Weights of a small transformer language model.
Size: 14 layers, width 64, vocabulary 1272, 0.947M parameters.
Architecture: no biases in attention or MLP, gated attention.
Each number is 500 + 25 x the weight over its row's rms, rounded and kept within 0 to 999. Layers, rows and columns count from 0. Numbers have three digits each. The size before them is the row's rms in percent of the matrix's.

# layer 11 attention value, 96x64, rms 0.214, rows 43-95, columns 0-63
085:480464481491501464464470479491519478515490496481487503509487498513509506497512528525524503491475522482548508534481487474452533478487459502492454499494527477464497498543570534453527498541505490
100:453532523512477499485490455476516489516512520473484511541489528490499515510472471479485494499586522530504519510499568506528491511482503468501514513500502480547464515480473549511518498510502494
080:505520496510483492540483529504474506482461470465500461537501524508511503517473529498487533489464458473499498496479493494502466462432526488471478518502482525551546499515481462501534527501498467
087:530476502518498488541549477472493490496496521546504513496537513514486514507479497469488514498564501477501486474482475531490472539496485496507526525493499495487506498494487459562518484521489585
175:528501536451482514512487490500508472515510522500552465541526507482432492528529491508515458489540550483540490484495505513469482510502449482509483467509514477470501495511486497531508535465492503
095:501451524463473474462483495485455506495484479455507502488547494501501508518532464491467494485507499512508497498520479487503453515512474516482478472527475503463505491446506433522558492509492491
098:513446519482460492472476537487490513541549484513489527486518524509494490529506501488496480506485478515542523509498486530456509533496519519460467519503499498509455507514451522558518483478508453
170:470478526489483530514523505550508494487522499463536456496540486489435476537530535504536475533476516497526518525530471497474512505484472536537477484524482490495494476508488467494508533494471498
167:486507538479486538490522521538499503504517516480543480507519495500433489530531528497501462525504541511540500499540471500461507511512458549523461510530497495466474486518477494507493528483459507
086:483534526494497502556456522523447470503527483498471474511494520489502495497547435494493503510496535512493495498485510497517496494462479502471507570462490485452499499479534486527514494513472521
088:443527516502500458541540484476519461485509535524507487497489464501502496496542478473508547486488484509503481532535526464538511484508495568538470471523506485504503505532485526485521489497498487
084:525515489480515497514499465486545486496462503500494512465475479490510559517509450536466489484506468503496548542473535460517510460474503503554532527530494481486511500524462488498505509467517494
096:473548481489533501538479468468522522523459547470483515533546511485499511507503542492512506566448491486477468505516496486479507529516477493520530497482519469484487509511470489506528517514528475
091:472496490504529501514470470508509475511544533462489450483515497496495514507456504478483528493516495511489507518497517506481434545512482489457459460517529469468508510488453507502478506503473443
087:485462507468474489500550503488497475534484490516512482501510473508499467485522512533481456559505487527564523503495485486503459502440459475481487453469517497478513511501476503508459504492480499
086:479531461470527509464441505508481489462465535538491468523527495499490512528434520468505514507518516541472519501502492530505508516458486470502489468485512503513482477542527478503483482483473522
082:527507519532521518498494490514581502478502511470516499487563504506481489514466481497483537507501440509484498495510509493519501522492513489454564535468512474458496492505520494508525505470477466
086:450512506510493508498466463502498485471539497454502542477461524464496477535463527518481500538488510494540449496534511539482498531468493558508531502476470509511523504496505490479500499491500536
094:525564513518495518485510493497465503534553485537500524526480492510508506499524542476475471479518498504488555510538530489488492496513470516512517487457489455477527504537523463486465499499514546
085:540493549506490478499490511495475489510460458540492494502473527515486496514480538480512484514527500437482490486472541496489509484507525528486570509484464469450518493537468472511482508495495487
093:539497457495480482517520476504485472499486490424463442513539483497503495498467515491478508504485484492498501499489492521513512515525506521566461512538466503529497500506503561461482484480518502
087:536468525515509470567496483485492502516441472471494490514503482489505516478521495479512495462478500520521526513565512504540493500515512516512518472448420484486500487513494483497531490493501497
115:463503446516459480563485510509478505489473515469493518512527478489506510519480509486541495537478472498507450528522495495509483528491495486513531484480498432459512460530480466480473488491508500
073:480518483518482540503520467537558481501472528465476500486502498500488509505535445542484476514504549513492537510509523547503480512481493503515507470512492474483514509466436511479517502526513458
136:476461490531510512486507510455482571508459489548496472504492502530529434452503520485495522500480513499495498498527492521501528526540510515528506490532499483443500528522491515528484488516522511
090:494468505482522497511509488518491539509480535519507516505485525495490524481491454480456543495545510554511528497517527475523454510539492545458505490488518438524468499491484537474497508484486480
074:470536456498487481497511457501563492493496493489495516439525506471494488508510502505506475530464482519479512520469481487474470515474541467512562475489499464529482450535496494491483491491491522
080:448480502508514513523467501495488507488451508465490489523474504550497552505491469563491508534508525437509495460478510494489522466522532523497483507526463523515513528478523524513516507528502483
075:535495517500486455507473526470496473535477527456493502460540519455510493478431534483514504489520455490513501501558508520504467475497526469521492504470468537494488475502525496497479507490490496
077:545467497498512498443496476496524513499464496470496479492498560477508535505525477499474485497434467498494533498492473560482523514491515485497491511478489504508462534501470517517545502518498543
083:509538494530515482508495498554502466518512545479482559462506463491500497504532531482534491506469482491535549493542487509532477510480496456512513510543484513498493467480525509460515504459491500
110:497532501477498518456513473507526487524527496562506499475503503471504435481520525487530490492473521535514474481553432502486484505493463526500484487537505519489516470527508487486490499487531539
082:482483503460522542491547477513520535497448566478507451545519476532496466499499463496539521503487469506512544502488499504519484508483536510487479508509526485474508510489519450526503502485481508
066:471472533512519539463492496537476492463449530479499496518538492538523506498488485519511526505497546506538473477466485551496493499490482507429476499501472488511503530514495545532509509488505476
068:472556506486488487459471511471517446523476494487500483483514485518522506517515458515518501503478465482520478487479522548493531481487473511510533503501464509494465471486483547509488492511576477
104:499510483487464489525490540528461526530500585494513475496478505472497498502465492489501517478505502473525492546525506469519529502564491513513493500492542495505497521531508496467555499479487534
089:526520526532535509513543484502545513483492498511488504470513474515480521519476561518445488528503503490532540480526536520539519499530479486459487465486480518498501523507501544547481494528503501
082:520471507490521460561522505453514490505528468494507564509520529474491517501453558496497503505539482517522477496520501499465507531515531528541487503531450520518531498497497491519497492489486509
080:508490523467473496480516470479537492533505517568491513434509492467493503519490507468481493538508497483533500534487484497499475522521461493496524475537501500478505453439460474512530494512511505
070:470507510504493504543426517531497495539485548480477491467465534473473513502518517505526496500484514501552506463491482494485535495498490510507546486457497517483505454492480538517550500515485490
086:497493480486548480561496482469502525503440537501509496519472486494504525517529533525508512546508480492501507525545494469467518506536497544553488496453487489522492514500489527529470497474520508
079:507516470521492519452452494508515519480567494489513501518450536477497507500535509504519526467481511512476427513504511495466467467509495471485484489526511496521490462460509469531514502528509507
079:512482503492510462487535487503482472495516475466532504551483531539508501521478507476472503531530498490523513481463515491492518505516517475475473508521497530532536552469569510562489491493512513
103:417502494482500501465545511550480504481454555534488486497540493501489457493474485464519514509496504500461534477469459499480480522545491501490504502498526498466505487532498489495507495515484500
083:439501523538529506448514480526518526511491492471508469516498470490487496493485462495464494479493526502496558510461474552540498482511488487499506527520478496470513497483469473491563487512488524
089:493502507540509498535472510493504449487516487498482475534509474502497527474567463551502488471489511487465537493464499501523523460481488505520488552517465512529512458491557513502508501515505497
128:493504489505473510462466529527491484540515525495503484529513475444499532478483499502519511478481466556494460566505475498499523461548458504547515496498494471495504509488500482489532495513520532
168:513493518530482515531467564529493466515520538475522508522476514490475545525522487492466514536492475542521505529481528456488513476508490514487540529482527500525468491501499520497499514491436507
084:440494525501539487537510490465511474511495483430495493480490495480512508507484540479510478538466493498516520501456497510502461475478491501538524513546472524507495500474450539514483500481526465
083:488508487508499470465460488532515473531522496495522477494506477517532480497475438510561521422477481490506483553474518553504495534501507496524517490505521529504499501522471487502535499501497508
109:479497496448490485557527518453507535475459533510505523518457518483498477506505491479536481499519493443493483496521509512478537534559527519484528496509488506500504546533489466496524496486494502
181:497494503499527490502530466474514519477477444501481513490520477544523499480467504520519490462526517464477517453508503555519509513492512496539496493494461539500536521476468491527482483536553469
093:486550509514487507474501461498561462476526476509490502503513477473487526484523454507478485469524505504428508525460501527501489496459487482490488522524507476483504493479514439536469503488499523
# layer 11 attention output (transposed), 96x64, rms 0.202, rows 43-95, columns 0-63
114:482484477464503491477523504464523489474526476509464543482520502515525527501475527503503508468518526451504500527476490506464547545514463509487446534516521486485509463549519476481485517535503481
112:470506512525493518499525488466488464465475503518475465517518523464514508510508512518491462494582538538509469472462540531481484486516524476495508528509484485517460503511527551508464502499495503
104:490510491536523475475528538483496505477514472532526490535509475518557478498510475503507542534506490523509520508468506509543445472452534537494487515501514472516507482536479504485508511464509551
111:513491544526484481539525515458510534497504536487508510498508505491473472506502475499497448485498488505501518502503485512459502519491479464471543485465450485485532460507503481565521492448541514
018:467467483502510551439505477528509490478506515510498478428494495507498448499521467506452521493511500509499478554455498456499477485506494518513478484503518490489480522496495512513501438504478483
100:494483493448463501480498494511491516496452485450518514516523493467510452522517486505502512464555478488531523480492487476489423509509489537507475479520478478480502473480508476543524484501498471
101:541496499496483530457488525472485540552467528499489499471505533498468467497480484495507513486557502496523491507481497491466488544508556502451483534521517509468479536518495525528518535513486512
023:458472493493526571473516463574480493536510493515464491494494513513470510497521509510478524484502465512506452522512499489505476494450509450487515505497523524448495522488519485507492514511475510
020:525475521510450487538518535514501447466477483540475477489538507483495504477495527499539526498518511510504478473531479525490501555481481474467528480538477464480491507503514562486489500485480502
106:523516532449508483521529522502505495531530538476469514515514519476539484482514470505505484538486514481528521475498514532480480506481497538506496556500488500508497469476538526550493481563462484
107:495530520492527514530479444503530498497497561509538508496504438504535499491543493523513517473533523498511483493558514484514504468527492515479506459487509489516496444530485475479474515497512471
112:525492487504502495552507474502500478508466461496494544496492519473554510476509457496465487468504485520513511477476511479529536505525533539538529485507518458488506499507478451473447536491503474
114:486516495543540532467507448501483521531516476491498522518529521493494508502514508512526509534492505518530484513476523485481493542485453479549491513512504469463440470520481471458518485500546484
114:493517528504520512492470478496486513472506508477523491471483521494507501503506515510475511507508499538493495494478447542450470507544465489431483478526568459462489485463489531495486518487510477
108:498473509440453495489539494502460464553459491505530485499478511517496480493526487526488466526482487504520475540502518527480454537516480474502471505514534509505550530503469487481462509495491503
108:513529467456516506500430523535518499468482501540497486570507500520463486522498485515523500530522494529511473484464450499489536508496495473510514476529505501494491464506483477482491464477475531
108:533514516549520494468484516505518479475514464476546566464515499502464493495511481536481487520524468513473489526534517465493492482494501505507550523497477492443483475502482539494506512473463492
111:482491501497502517502512511468495479486507519483509536483475494502467475529468519492508500548502535509521460472556510511514485542477545530498504503564480525474499498487563498471519456483532488
106:518539501454528504501476473457444495526541492536518498525507509471458516473464500491451493484501504509489495488541501483492472511481493496505521508453508474483520532539541461511468479478512521
107:540523527515527492498491552451467503495530496514491505538488527524468481507504495506498490493482503433454520486491546495507458490522505526492572497494506499476535493518482492486490477487501453
111:523505507481497519499510461501526506498523498460510453494515511509549496565512513508478467493512448481525488489493483510503531520520529513510455517488481524501485495483478547459487482445513559
097:561521521493506512518487523507493468478470497436521486548488503487503527463513528500506494494522519472550545540530503507506493526523504513536527470495487493444499531521504545488506496525514490
101:493496449542476481509477500511511444545530490505517489471484518468538523518552494463528478525501526457516499537502505471491524521522482531506541464526491471500521520476507513483510482513509538
097:529497505495433535485477492479512484498486523477493492505488496539452503507505471522535444504498495499484506508501515536522470472498475493487517469465507455511535519466505496500532471563487453
063:498521519531521498558536521499491533514488512487507463481544484506590508482468482489525486490488530469497514526528489519497514499509499509536524506469484530448490519520531497473532528507485509
100:514486493518503487512559509509515515462472521504485529496498462522479492517497481485420525510553477496501555480515516499523440482515489509503497464467528478491483539474484513514507511514509536
097:495531479488485499504465461486522469535568506494481506506463529517507498518532512511507485531504494490476512503487510459499494482442493499496522469534527497556530430475492510469469481498505500
096:524479523509501510484492505453487495533447519475475515515513486489444487469469502492482498487467497487514503490488488552507525453524505515531500488468516514485544519490516501551533474549467458
094:492517529524543514490510506480520470492529486458495478443492550456534489438504516497483536535512510498507520516523485475444481485491487479482515489507477481521462530520525518522480502471523484
109:470522511437512502500517493501496526503476492434474521480491516564505485498449498524503490495496468516479508516529520518454508504476501458471512538505494480478533510483477526493481527504445483
105:531461499545504474474443469531449441482522511482484483478499503504505474513536505525517536545520502502527484520525513465528505497483516467470506499494491478518509470500565515490479502499511499
102:503477508492480522524505508524503505487511507551497466473486515482545518483531487534538486476512510516526493455495483482496497538477541486490504525511517502506489424506513460431470484468504527
097:510507461475499505516502467489513461521495565497521463545494465490537491541485460487544520526491471491515495499482492521473483512490518505489504491509548461449492518504500447520514517490461516
093:502458497497496506486556518537510477502470511489508482502540454517580472493483464503513503498504534497524499457462505522495530453489480498500465481481489509481535529495494499529490524480462473
096:492469493472504482459457498465504502502523484491527483482485504534581476513501525537497487472476501519523495497455523504477533491515485546536530479526500519549471466498490509503494464513481470
090:448540459502521492528526482530494495474495503507498504466505499433465481519494464495476515518509456459503466475535555468480508515531503501518476505500501490491488526505488539513516493467473540
092:569504546518500527479512469479485494485444531514503509498514493527493511519462554492499516507519520448486491510485510499551498452529457496484537477491473498478507506511495521491496522544522504
104:524509549524503512524549498492557496481490473504503543495521541484479518486488550483490515536527529502504514527525440500478482514529533459515485486496473523504546480481503481519512500485539492
108:504497549501495512498494505452535468496498511541554480445482527517498517563533482525495500507497530502489515508523500508526473491516491528488536495534534526499495458428500514498491492503518490
094:514472504493521495521457537479508481522495523478512487457486531491400476507511510540515485515472504481532486433481498496474501510472503517500508484475506498485516475503502527532489508540472483
100:511453470507514513503479461456519517499458518532473524534461490485526478531483574519499473502483456487507488503524492460466482470523516522550488494491531536491499506485472496511504503496489523
084:491509507522455506483539545476500546544544479507494498481489509492452506466500510506507514484472491538455484456485504477464496557490538508483513509506530494516499483469530529552495496502522496
103:461515550499497473488546455504476454488478489507512539530546479509537507525473511501494511506497488497474520536455491508476549497524506472508485495493497510510520524491500507543524535433505500
101:504496463485532476518512485508507468509490534495537457465463463500500481503523469474540499501504516475468534476502466515466487495508488482485525497454502494493520496475548470448469473502469553
093:536526502530521504515505509502480486476466529472537493523511474536469522464458493510528531469481534468465506505514498536538493538520476493517540507482489464459552502516515489510503454498497469
094:539486509510497500484437498483470493486492510484492481560506500501442514441479491508499508448461497499531486533460510533506507518505486509503456491511476530484511469533532489479503476541498479
100:482522455493461519540519495525500496495453467526510455494510525500506507489484484514522527474483495525478526504510530472450523551527476551538502491499535495535473511515503529504495490502444485
048:502480487503524476475493523528482550505515499512475526517469509498397480511477494499452533504498464517499512465490510452494491519521498514483498521489488483539480506485479531550511519527499492
094:518477529528543491515454506486506459470504501499522482525496493481563501509485533521496482532462503527489473506468482496506505461499472510510525487474519489538531510478480469543459497503490435
107:469525467494494499479525487537521505493518499473558528500490484490572497501512463500539518502496482515466500487500518502479521563478512512550479505547480510542493492496498532529502463477491474
085:500513466421510501530519457496491516475517476488527524499479506439490459537509496486513433523504503485535496491520498506489523489510563495523483486510532513494512525468503476525507489481479503
055:505522524506492525502508472459512476488474500472516482501546490518595517495506524491552477484499552485494495544496473553527508472496486492531501477489511522462516509520514475484494485512510482
099:513496503491425528474479456477510522488520482504530497523487510537460528477499453491525494491505503506475508543467509502519487513469494505480479526555491492503512480528500437486475471489541480
# layer 11 attention query, 96x64, rms 0.284, rows 64-95, columns 0-63
075:492463471503486515479491459498515482531525489526528528543467498521480502471542548475482464525528535511493509550479452506482476533459470494477521530504514473513516523497484511472475481514523504
082:514518510496512505531519531486502532507505494455497448460511565513514503514492450531548524474489474480529481456486550495515513511500515506518502476495480517510433493504493483514500512541522478
090:524507494519535519491521499486506521478522480484499521483466558552522466483468471539513531498549470488518525500528475487462516519472506472473508500510466467479489502448493495499464470510537482
089:521489507504529512532509438509522481513539459459498474466476537527526467488489501510543496530503491477561526471522499499507494538459496514500488486530523503472485498513506532498464523516526537
116:524492511488522518482470471458528472470500452498512495501486513551529463473475489545529487485496462482540456473465497508466521496505499508493513470498526460471501498501511490504453505555491476
083:505465520475517544462498467474466449475467490528515498500497450550538481511486472523536508473475492493496496494516523492508539483537504505522525509515549507448534530502479488502470500504494487
089:522532521524494496447530509459520520521462494496481523464462500523509484471462511516550461491522481496463484472482489498484503489506503477523530539512476481531522516487522542509488475537554499
078:515500496517464500499465484489528511456475520549482487545559480513505539503509535513528513462493511500469449522501511462516500483494491463550504477532486493488510486523510447470520502479514479
078:503514523507523527578462515490500477464532509471473471478509566497501495497537476528555519521521484469539506494511498475497508499532538453501497485512506522496522496484509484507473502522532520
072:478510501488462476481485503479499510499451524529499487537531433472482536528482499485498471455454503527443491477463520525533510460526486523516487496507509511502506495533483484511531518495467483
078:486533537497536506531514497484482508476481487453478491455476564526521443500453488535517536499523492472518511455499516492504513491562502513505490476474530506495515493483476487527498521495479484
077:469521477506476493541517574495504497513545520454513527506547496456457525506512533460478467504489507518501493510518470521504504476504526501495466523521476538479487526500500495513539502474466523
084:483484523482498494513512468524507504505480533479495507512527468450479548523522485501518477529489515523501511553514479495548468469512519501498478484542503560491517467503503477483516477451496558
092:495508510538550511502475483493546475495522522498501501469452534506505466489501508513511555536535495506539472508525495462471507549483513466475532515498536459506467510465482495474484485529507489
110:466469532486507534491480481500520512492503475484466496460509525557530440480488493533497529523495478455537526495501540494528484509498524494500524475474532504461541512468466486475497470512524509
093:513532499474452497484490506459549553516495491506476500524482509476510498475474523494503508426464454489457460532492542485525520482494480501521503472495502502524501516508504504492478466546518486
089:548491545492484517496498504473539504504491468469502516511510494510520474476461540515528510461513504498464511516526503504544485478471523442523449456525487520477531473515508485509481490527548487
081:468516514486488526508477507502487471508535512469498535471535506510524477510479457517509566489544489528494454478455508482496517466522493487534530510501549489471507503523482502548487524505455490
091:510489533501500525517484487499508482500534495525496484494510496497483491503510476513449508506512480454550460547476519523506517539585500492506541542487470489500503526474455513519504505485531535
083:515469536522500505503506500496485512472555426501519495494517527524501481475502474498486490492517497525555492549502490479469517517501507466458449531548515512495491490529468456473510484484503514
072:501490494491511455459493476473486525521481495546510500526477486497481501543495534461486542489480514465486541498540487523514545547471513541482489459447498545480499499535504501483519505503499496
093:484545495510471532506510487465492492487522498484451504512541529499492510509493513515534491499475499531480520515506476505522460511472496500456412531506481482479500508498489518449493511488462557
101:485520491525487488478515478547514566479477460498497516504516492508489507473484469517500502500543498517476500510479483463512501496510488464531460511564481482544480487478515494512507506425530473
081:460477472472497497531508508529550523548525510483532508480511551477489473520501538478462492498523518487490516462450492464504458509531511487465490533496496523464512521507467512542496504499482524
080:511488500445446506484488493496491530544497468503492516549510524488497501486495542486521486480498505510476498497505452521524494491483514492559435500513525556515497480517480469501515497449526483
079:473524518486465499494535477494450485519488501537486492500493482479496520501529513497516483518498506503521532491524448511505512529448528479511447510520529523491531524506567458478491491459543518
233:498506534510514526518511511491492542480452471490511495464501526556523464499464465545529507477534488484456483476510540487526501521515492522550507492473517461499501509481495528539489499530500460
065:459499492497518499531535493517512496522493508475494564491480527527502499479502499494520464540484491541467495499481505460500512480482478473528517490514447503555531463503563473501500523500508452
068:464476526499488530527499484506528482520516499502506481493487550470480514471531572501498482507526498465514470492477498498509493531470494485492465546458489540447513488492540526464494494465506472
098:526541479490458493496489536481473539525505478518509539510530472486499527486552540482491464490476481499504461511543520478532493505527516520524501515528515533492488521554497489469480480485542534
053:558471530547483453514492543481492524498539530525502516522498472471486519541485507470495471542498528531467501482486511513497496534470515517488511514506469503516504495506497470531506503526491430
090:523489501525502496490520485513486519522496508479507508436475513503503508530525450504528522543524487460514545510559513505474503546474504517460515485459517492481455528454479515496512506523506534
# layer 11 attention key, 96x64, rms 0.252, rows 64-95, columns 0-63
070:514510497482474513478490511505465485531504536490510497489517467470472537524499497435471480498448517456474471495494491498500494491484473496530497500438464480555481485477491465514528497460497466
107:506484450486505475492520483453522529505514457514499488455458513532536456470533505525501495506542476511471512468509500503488493494482530510528485517572509501476511519489519555511490496487501534
089:520512552508524520500463495494470466482474477499476477532552507449512522484472509527541530487508497520513477531531481487509523524526514474479482480480556502454508483504499484472457494505495542
109:515503477487520460515490478476538486464484506446493474490503505482502509501507520497520518530479508476521441518506496487529472539502547464507480498463507494461510528526507457490478510525529570
081:498479554496511535504452507506520464513528575515452496531514524480483552492516485472515510530486515519541509561495481522517489482501485490477547486481487499488489507500502515482539500498488507
111:544471504461498506497468462473507505516485513481435466537499460469535526438516500523507489509477490478494488520501502513548512471474511495501491482467504491496520533513520503484495437497523529
100:544472495473515537468465473469519476465532476523441527504466519519522511465478523538515520479497469484503469479503519498517507528477519493511501492490522445472536501467502482480500460504514477
116:537484488476515499460537506492532527496543463488497474468513542588519481509482474503511497486480507462516531487507516500534456507491501492508455461503476516510503477508525473497491523497540508
078:506472489491503499505498483510451492501481456519482505526479485479535506465526539503486517479556483497468461488533465514481488494503529506547511468544532498450509486492537529507479479468477541
071:514514471505489472481507538488540520568529534478522488470520520495475497525475467456483486509490506501517537499513504494520494483474474520495475568493477486539472542499533501475532528484503519
132:511494470508510504475494478478523519466510469532483553491450460530523514483534537545494502487541488503467501448472505501490514483466515478511524504505509511519532489483486545544486478525533474
077:504466477519466450508550529551497509521520498500541515487472458510515485520510519461473492506513485493504504474549527509514517494469506539482475535510492496550471508493532531490535539505473488
077:521526501519500475481516515517503519498482507500536495499488467502486484503486497499474460479479550487455519476493480537486563519499486553521474544485500497528471503515488514538545536532550472
123:520472481506503472505495491565468473460493510467463521517470476465503550450546502490467511487491489542495506538496497469517512478477524506507484489491521477498540489512485533497503468467460514
081:502536535476492530487485467539464455511488511525445477536529508447504524472557498496538497510454510466499511519506466490501542504517500478521482467494497495520512529489499481500480468474516493
086:480500481484498508497498463462505484504469510511451536509469470427493533470498498481489477553449524490462506542532459524502480505471499467491498500534484502484544516484511495488508476485493511
063:541502520540514495509475490491514481492525527482464507515550548506479536496526505533526494519453499501542507493502483537487501508511503470459448467538532487519516517478538473517469511476512466
086:499486508480508522466513478498455488531573469487497471475557554504488506519512476451518481505488518485531503491510463530508507502501496490469484460488535529461509492518520494535475503466487518
073:498510504484462490486506510518496513488544443522508493471492452482502501498511497491537505514522493468484474516510509505485540484490491513453506522555541453544473488494488536522546494484486440
071:485474530481487495481456511469458453509481534501476510482528515463493536541484509502498533511528503492499455528469523537508493505478503457464463519480520530520496478466514490458511537515466489
101:491452498498507504485526506475500520477570496497506517497473484542523494500512499485459491484513509490495510465480461457504470500442490524485459511545495499500471491514572538531510482498484507
069:525535454445503477495513478509513509464499480537517538529492523503539493518479501498484500551498520490464515540533517491507513508455548465512469448538530505497523489479524493499496500493532509
071:460469502480488504482506492508447533458539487489501514488508489527528517506529470568482491460524535502469493521525553528505505483491490482494500568525475517524508468481514490491510496506519525
070:420465493497508498488528506518512543549506527515482479469483527483496518501542498483534477513490493516464561515554506484518506484478526509521495478511520522533496499488473544485509507502479468
116:559536491506465506492521458497529498508445470484501533496496503525499516511524590509509476501479471512495515508507478496488478473508492479577522490510516495495511514525468504487462501490502490
061:495477529499505520468515466563447497521545526505494482510552463521516485494530517477493523479456494513498504495497495513505521544485493524499501496494510511553489487538553470548490511501528490
120:528546503529458496500496521526493472493499496522487521544538498490486551481501517482474476478488450525493544530490500512498491442509475484494516470523526469489495483495475563473502480470474483
102:486476489508504464503484529469555458531493480467489510502507487507503472526497500490490504560512490523507449494542525477521439536464495471498467520452500476512505532493517522502517502498541517
085:467507484500527480520509505510503492500438544505496517475462486513496530490532527530509483500520494473458493461478498486493534522540508482543514501478519535541525453562484535490481509504486473
068:505489501429441495478502503501502525504489490492468567525509478523512457484480499529519492478468475545497490503548497502539492466522488493521505464484489501431498508478493500487526498503500480
158:521516501482504509477532497487533524490486464490498516492461540589515464498482505523534496469511467480546534461477524523513507509519508505524491484496483491486507523481468506537494527547523477
072:499541540524513529529529501543452547522494483537502497495470499466503512504516501514472504528544482501487530547505504467493554524535518480500494455491530489480485487440483495505496509518492503
# layer 11 MLP up, 256x64, rms 0.217, rows 0-21, columns 0-63
075:505470528456507539506504465512511527475529512485502491516516510497529489494493475474497539449478517543514491529538475482527546546482541502531475479505477552510484506459469494492499499464505481
099:511482492473479516511552468502480481520512476473523501478449500559513505500528491513538486499523512473486521495528547443484520498456521489511512547522495471482522547505530491496493483527485534
097:505494519458534499516517473483511506524512462475462523438509475513509473505471475537498503486538531495522522477520513518520466489549511470516481465549515501505523462504516522505519469503474549
099:482490504481501536461507513465493506479540509442452512509492491498492484502513489475517570526498513465540470495485544513522526521482540498473533504512502508478491494462457490540485482485530479
102:483531494513516535522505471464481509502517475475500491462493517481556494493517488493516492487487466465454470533523512498475531493454513467509468498514533525505470542447493496546456479499475506
080:455467504480473476509511454514500490481493510479464456485480504498524477547520458539496537519494465498494529533518538466543479495466507482495502505513513468526472483482485485467511458487485543
105:512465522505482541477457501509515444501515534506472513489496485532523473475507484517505542487509469513460512503490537496502450517507497484519514512511546469453530496465499551540538510486510484
107:543490525488509488491534541473520510477482500485475507490506511537491533499479494539513515501503470491474514471478513520483505491529515503523491482502509519543543531448483555525441487563509484
117:488512520505502488473461486455505473494542475475498528529518514529549487455487458511507502487520488457479491493481533518526479476454518476506485496511465528505565526498508491514481499538543492
098:501506521448499511528514482465495489501517460477507485497499527518500470511530474469506565517470479494524475475457488511507497507485538505448495480559517458481489534471514530497517513516532531
113:445534550504500539464487502486503522489524497527489491516527550509537493481458463471484492458527524495510529471483527472510521492504544530476533504459511523498485530504513467490470494492525510
101:478504469476510521503478493477489479483469509480461479497481539483530497498467475479516509472553515494507478451547481484499549539480525467477520503505470527489529509453477487534454509504515476
117:493542502485535539543552481493475518483479533497508522475520504532517470474491491527498539502461473496490455494511511480474479507507534461537459507542479465467505515505533522475515489512507529
095:467486530509465510559521457529518512516522522555482518460488526494550480494497478490522505539516530514514479483504532526519526539478524466494450487501514476488481495506527511519482475507503464
098:513470529442500526495518520479531502495521474453505493479503546497523499494450483473508523523512519501513561448487535479502499462440482540488476496522489513528514508488488497520505495503498463
100:519488474486520499514515514467526517463536528521487511505498486518552498503470509512532515516508473487504441476505469529516522505497523523479473527465534501525509509479510545486454475469484570
095:509485526503503503511467516482470484513518512542446456487553521506526446493527536517515530504460526476552471477502490538515498488524474542490492470505498503490505528516514538503538487505475484
111:500472501477486463506512493490504533463557498506483513474491490511514493482462518516531502447511469497511509498483517500515491489517497499468500435488484420463551506494444466490500502509499504
100:502512515489492512476492532515518514495467533460486485510473543511510452508500540513570508528484487491506495465518558470562449490492492462492518488455495521475520493518492516501493489511480509
095:490517494469516496490525512489538487522469451465504494506519485503511493500509568518511501484447503502498486513507509495521442529493535476505507541521489463479497497515456491559458463526524511
092:503532530523490555497499472510512496494506496522483496502489523563510473462518515532514524539543505498522494516514472475467484462492501481470517526531453431494487499500528485492503479507543526
080:463480537493481543492451484481504501471459495551506496518505496524531494488507510518562510479488527513466502509471484519490491476521462527520502478506499491517539502483513569492487491531451481
# layer 11 MLP down (transposed), 256x64, rms 0.22, rows 0-21, columns 0-63
078:493489512542514494540492497496511470479499518532575489505492494489443462503468503534499492549469480525502497536445527521493457487487507509501494522504499473494503481484503498474471473525473449
094:478488543522533526500486477497493444551518493462486507562529477490417524499516511508498496503516534525499509520506477520516497463505530469496474537515513512497488502480508520493509475526529525
097:517516468525520452507520510452463514485549490482462457525487470512548543505488508497480517454522531536494498542538507502470493509503513496528489518513463520490484497551496526488526508514489510
096:480519498507503523485515520525502542520505499525511500544489485503517517464463521494487486516497471522504501526542525495499534450518488453459486493452465575494477470532477499504510460509492532
113:486463507513485485517501502503453491487537500466508540483548503517503519514505509501487501497495527490471527478505483519511486534535448488470532545481503515554534487466521501455503561510533525
084:512477511521515493481466499498494512515456527448534490474473535463438520504518515528514515506495512502468478494503476511510469495516487508498559478518463526476477441500512519513465460498538497
098:520493533482498504487511523499498536485497513535447494496469470505441418497508504521460506497494524512509496513473486530496536517501530479477515516512531496459474527539501466545517508490519530
105:497500486487459507474462502508468493498514513510481535453477494497551513521516497486508485497504454477509434544500497494498466498463497541502451520494477476516484538473496542455507476469503478
098:496538535507477518481497520505484512503464547545501485540488493486498486531509527497541488453515500514523505455496473500521510477512515488490488493514536523493491492511487494477488607523481488
090:502484472554520457511478512482501499548487468435541509472508488541443494479495498475482535509470527497525482487454524529495498494497502512482470495521468495482475516484496472500500545524513512
120:498501476531467471490500482514457528489473479463495538484506498517527493516489505439496495492516475564460519519506452525522495511515564484487500512463472493546537500510485495486507493532506480
107:517485519487469452511488537507484477475502444530521510482525498511529469467468462460512488501488491511506464517512487469533500531528473498495440517531549513456488471472493510479495530502494489
121:551480510477511498506505482555532479521504530534470481492479533515527508530479491482507453493519506517493462479475526446493544462487520497495464537499500517518477514480473500515533460494543488
098:511482531497505460510482525475537434506508527515521471516563442494476520481459526517495506523508471495490502513536530524495514543470515486548505498463470463478499501485509509500506475506494491
104:512476507496466488501519496531459504494510471485495482455497477507469520451506485503504504460427488531479534498495567475497518515491521532484453473511506496491470546517499464514487529514488500
102:479495498538469499486458515461489467527500564495467471513515513527520512495525462486478484494532518514509477502517492517567495482518488488470535519475481507484461457505498471551481506473520500
098:487508540525479523527487475511524510517470511545491465467492493468539487482473517496553478494521464536481499524534512532498476472503492515485493455498537494460475514533546510464519491509471469
112:512463482496484478490503492465499529460495476483492496512508500545502553499494455490559487498518493540457449531488494484480512516504525460483475508527491453490504462460490486479512522473478534
099:526481516466498505523528546468498476513520506470537515500512521508529490516498516475485507488504462489540501481488472542433517489516526524496510502483496467479473538480534529530480520521535440
094:508535491496471476477546497484529485485504522477531530484525503465504477495537525484529499475489488556461499512521452542472519515467506497497474474501510520474489448520484545475509545521481490
094:526488539521476510484487507482507452502499545434505501520531497500501526513509460480526493506451492502460500500489489541472523471480461453516466486462456488514484476482521493499512506466533491
083:493493480498503515530539532494492486509468532540537511528512506458536475478535473508529522537524474475518500510513461512521510523441483501487498500501549487449510497489517460509499545465520515